config = dict(
    d_model=64,
    n_kv_head=4,
    head_dim=32,
    norm_place='pre',
    rope_fraction=0.5,
    qk_norm=False,
    tie_embeddings=False,
    lr_mult_up=1.07,
    beta1=0.95,
    schedule='wsd',
    final_lr_fraction=0.0,
    batch_tokens=8192,
    z_loss=1e-05,
)
Each number is 50 + 15 x the weight over its row's rms, rounded and kept within 0 to 99. Layers, rows and columns count from 0. The size before them is the row's rms in percent of the matrix's.

# up: layer 8 MLP up, 256x64, rms 0.231, rows 239-255, columns 0-63
# down: layer 8 MLP down (transposed), 256x64, rms 0.207, rows 239-255, columns 0-63
up239 103:52 26 57 41 57 61 65 52 53 67 14 38 48 88 61 69 46 57 93 53 29 43 49 59 20 48 43 50 54 50 56 51 23 54 81 48 34 73 73 44 62 54 65 54 43 47 57 40 25 64 36 44 48 64 49 60 59 29 58 37 38 47 57 45
down239 101:56 60 41 64 64 60 38 23 67 37 34 46 81 32 53 40 43 39 53 30 56 43 44 69 54 83 41 60 68 56 64 10 38 35 46 32 60 61 62 69 15 62 51 45 39 66 33 57 60 69 45 47 47 36 54 49 64 28 63 67 27 59 55 64
up240 111:58 75 55 46 74 57 50 49 10 74 25 78 35 55 58 43 49 44 60 81 36 53 38 55 27 45 60 37 40 44 58 68 42 71 59 30 43 82 53 57 30 50 63 44 44 70 28 39 55 47 50 48 61 35 45 54 66 33 21 41 42 34 63 37
down240 106:39 48 34 43 56 43 42 36 79 36 55 28 62 54 15 38 43 65 49 82 37 66 64 62 35 70 73 47 80 54 35 57 45 45 24 38 54 40 37 68 31 40 77 33 64 52 40 45 44 57 58 40 47 34 75 54 74 58 68 36 50 55 72 54
up241 091:66 56 62 24 49 39 47 49 36 56 51 33 50 53 71 44 37 54 54 92 58 35 49 49 45 49 27 35 36 52 66 74 46 60 73 34 69 65 44 50 81 64 47 83 73 35 28 47 50 50 67 45 32 48 40 26 49 33 66 44 45 54 17 62
down241 098:49 35 54 23 59 54 45 49 61 49 49 35 87 55 71 48 42 44 45 88 63 56 51 42 61 50 76 52 30 46 61 88 52 22 43 46 46 38 65 47 29 45 37 50 56 46 59 53 40 47 78 30 80 37 41 49 65 59 44 58 39 16 47 31
up242 086:40 61 61 45 39 78 22 57 48 49 60 48 81 77 46 58 55 54 73 37 46 24 72 40 65 26 41 34 60 61 43 46 67 40 44 55 63 60 26 28 52 50 60 60 42 27 40 62 55 50 65 57 65 36 71 45 74 81 66 46 35 25 34 54
down242 089:49 62 33 65 61 39 18 72 55 62 42 66 69 46 47 44 83 54 50 53 51 47 55 42 69 71 38 44 60 30 82 56 59 75 55 33 49 54 67 55 42 46 34 66 59 45 59 41 48 37 20 62 32 85 38 40 28 63 45 42 85 59 45 62
up243 102:18 71 55 57 49 45 50 30 37 22 54 45 46 43 64 49 63 61 53 40 58 73 56 62 29 38 64 36 46 65 24 67 70 61 79 47 55 65 40 50 24 54 50 22 69 54 72 51 45 71 43 28 58 70 60 65 26 45 35 47 32 69 39 41
down243 106:35 31 32 48 24 32 66 67 80 73 70 46 64 30 41 48 65 79 62 51 58 49 45 34 62 54 46 41 74 52 47 40 71 77 61 51 50 56 44 70 64 52 20 66 27 39 36 58 57 27 29 51 41 51 51 33 40 77 41 27 42 46 53 49
up244 097:36 42 60 13 65 58 55 52 61 57 50 84 68 46 66 81 48 44 57 56 35 56 44 25 45 42 72 11 62 47 38 74 57 25 22 44 62 47 37 57 50 77 50 26 44 50 37 56 62 36 48 52 31 60 72 50 49 54 56 49 60 73 60 45
down244 097:23 41 30 62 36 43 71 57 65 57 56 16 54 45 58 61 68 56 42 76 60 65 45 47 52 44 41 54 38 40 61 33 28 51 61 29 34 57 53 38 68 35 76 63 33 30 57 44 71 65 32 57 30 71 54 40 53 62 49 68 29 67 37 15
up245 107:55 53 31 24 67 72 51 42 38 67 43 52 34 43 54 61 40 52 61 58 42 54 25 11 61 35 46 29 63 48 36 40 56 72 35 70 64 29 41 44 29 58 91 29 61 58 35 52 64 32 55 69 75 47 45 63 68 62 26 55 62 50 52 54
down245 105:58 37 35 99 53 53 68 56 51 60 32 61 63 60 44 52 40 58 28 52 41 56 60 56 74 63 35 60 31 20 34 69 53 39 49 56 65 27 71 43 61 50 37 62 51 34 59 31 10 46 56 57 67 62 64 46 32 67 67 47 53 34 30 45
up246 093:46 58 48 67 42 52 43 44 51 39 43 36 60 71 50 50 41 39 52 67 27 73 39 52 51 33 44 50 19 98 37 58 34 55 69 77 28 43 30 43 64 49 48 29 40 56 54 53 70 40 76 51 61 51 63 72 69 76 15 56 39 55 56 54
down246 087:75 37 75 59 54 55 39 68 38 55 55 62 29 50 69 54 50 51 55 45 38 48 53 54 25 54 52 93 71 41 42 18 37 33 42 68 56 52 65 66 55 30 39 39 70 57 72 27 17 67 63 44 32 57 50 44 57 63 70 26 41 43 45 38
up247 101:55 05 39 43 54 40 42 52 48 28 32 43 71 54 52 55 36 47 46 64 43 37 46 60 43 41 70 53 36 70 43 76 56 44 58 43 29 39 30 44 42 55 42 51 54 60 41 92 29 49 73 68 70 63 50 75 55 57 63 57 43 81 21 40
down247 096:36 73 64 34 60 76 37 69 72 52 46 73 37 50 32 49 44 53 48 58 51 62 17 24 58 39 40 32 38 40 58 77 38 47 40 52 75 73 34 49 60 55 60 58 50 57 54 27 49 65 57 49 25 32 42 52 39 34 54 23 55 64 89 51
up248 111:53 67 43 45 43 71 25 68 30 45 31 44 24 54 51 29 45 43 56 52 36 47 82 44 48 28 57 36 60 52 50 44 75 40 54 80 51 87 57 24 53 75 33 66 68 42 73 58 60 58 62 41 42 27 53 45 41 67 38 54 32 66 59 32
down248 108:27 40 43 32 78 44 45 68 54 48 54 21 43 64 38 50 37 41 45 64 69 44 64 60 55 41 34 46 37 54 70 63 24 42 85 58 39 35 57 44 65 41 60 71 28 48 61 68 35 54 61 66 06 60 57 54 25 64 40 41 45 42 74 45
up249 097:43 20 70 40 84 67 38 09 45 67 59 62 69 54 61 52 36 57 34 48 29 50 44 85 43 42 35 57 57 37 59 42 46 53 41 34 55 43 57 55 41 72 87 58 55 51 61 62 22 66 56 58 34 49 59 33 39 34 44 38 31 61 45 44
down249 099:62 67 64 57 50 65 31 68 37 41 32 51 46 47 80 51 73 00 66 46 50 44 67 46 28 46 71 59 44 52 48 50 46 32 37 60 51 53 38 60 54 31 39 45 28 69 77 62 62 45 38 35 66 29 58 54 37 60 62 67 27 68 40 68
up250 086:44 32 75 24 52 55 52 48 50 63 56 56 52 62 45 42 39 29 51 70 37 47 64 39 53 54 65 40 46 57 48 41 66 17 61 52 54 42 47 17 27 75 54 49 63 46 47 25 46 11 37 55 83 48 80 55 71 69 33 56 67 57 44 69
down250 088:62 69 40 32 42 52 29 44 57 33 35 39 25 44 50 37 73 73 72 34 49 46 64 59 31 64 40 45 56 29 43 62 38 76 41 37 55 68 82 42 44 41 76 69 34 54 26 69 60 83 65 61 44 52 40 38 46 32 44 58 66 58 73 44
up251 100:53 19 36 45 41 78 42 43 61 64 50 74 48 59 68 65 35 34 60 57 65 39 73 49 49 17 89 61 49 42 06 53 52 37 48 39 57 53 25 60 41 68 60 30 47 57 38 63 67 45 34 50 57 47 57 47 44 38 49 75 48 64 48 30
down251 105:63 40 46 53 33 08 68 71 45 38 41 46 69 53 60 47 62 53 58 37 53 39 17 80 66 61 41 52 69 35 46 51 91 77 65 33 47 75 63 45 56 57 49 41 41 39 49 39 29 39 48 55 41 69 41 43 69 50 66 48 60 46 24 62
up252 107:60 28 37 36 74 51 36 65 40 71 52 47 74 78 62 58 61 63 59 56 50 69 53 36 52 39 52 56 50 74 42 80 46 72 32 45 34 23 18 30 60 41 60 46 56 72 43 40 39 35 58 40 61 39 33 71 25 30 45 45 44 68 42 30
down252 105:69 67 39 39 48 38 27 71 52 48 49 54 42 51 39 35 78 65 52 40 44 51 75 41 53 45 57 46 58 42 35 30 85 67 34 53 64 41 32 62 46 31 44 67 56 51 00 62 71 32 44 83 43 28 44 68 53 61 53 54 51 63 53 42
up253 110:35 59 38 32 72 46 48 67 54 57 46 48 58 65 62 53 18 64 51 45 46 24 56 48 66 31 54 39 67 43 34 46 47 60 43 48 39 51 23 63 99 59 65 25 35 47 32 77 59 50 73 65 47 44 71 39 36 60 53 58 30 59 29 69
down253 114:56 61 51 50 60 75 48 51 42 50 31 58 36 38 54 21 69 40 43 64 45 34 40 61 54 77 55 42 67 78 49 34 50 56 60 51 20 56 75 85 41 58 35 50 53 65 27 55 52 51 36 31 52 81 42 50 48 31 19 47 54 87 47 46
up254 031:19 44 52 37 60 53 26 22 43 31 39 47 64 77 75 57 17 46 80 76 48 58 55 42 16 41 59 38 45 53 38 58 46 46 45 45 53 47 37 51 58 73 70 43 68 72 64 76 53 57 58 49 55 39 83 53 61 37 47 54 43 63 38 61
down254 029:66 41 52 57 65 41 42 32 51 57 43 36 51 55 74 19 47 46 62 52 62 34 65 61 52 57 34 63 68 64 46 35 43 79 38 50 72 36 37 41 53 55 46 68 62 42 51 66 55 19 63 44 56 62 56 11 64 20 43 75 51 41 24 82
up255 093:33 58 68 53 70 54 49 69 49 62 48 29 54 46 59 49 43 44 52 79 59 69 49 42 14 41 55 55 43 68 17 47 40 73 45 55 55 42 13 52 37 51 62 21 51 90 53 62 56 44 37 56 34 50 46 56 41 38 60 70 55 70 24 71
down255 093:64 46 36 32 38 36 51 64 50 62 62 56 65 36 32 18 32 78 51 55 58 56 46 34 55 27 18 34 51 35 78 50 47 38 62 54 42 49 51 50 56 61 61 62 66 46 73 49 57 33 31 59 28 87 58 41 64 45 91 49 60 40 59 47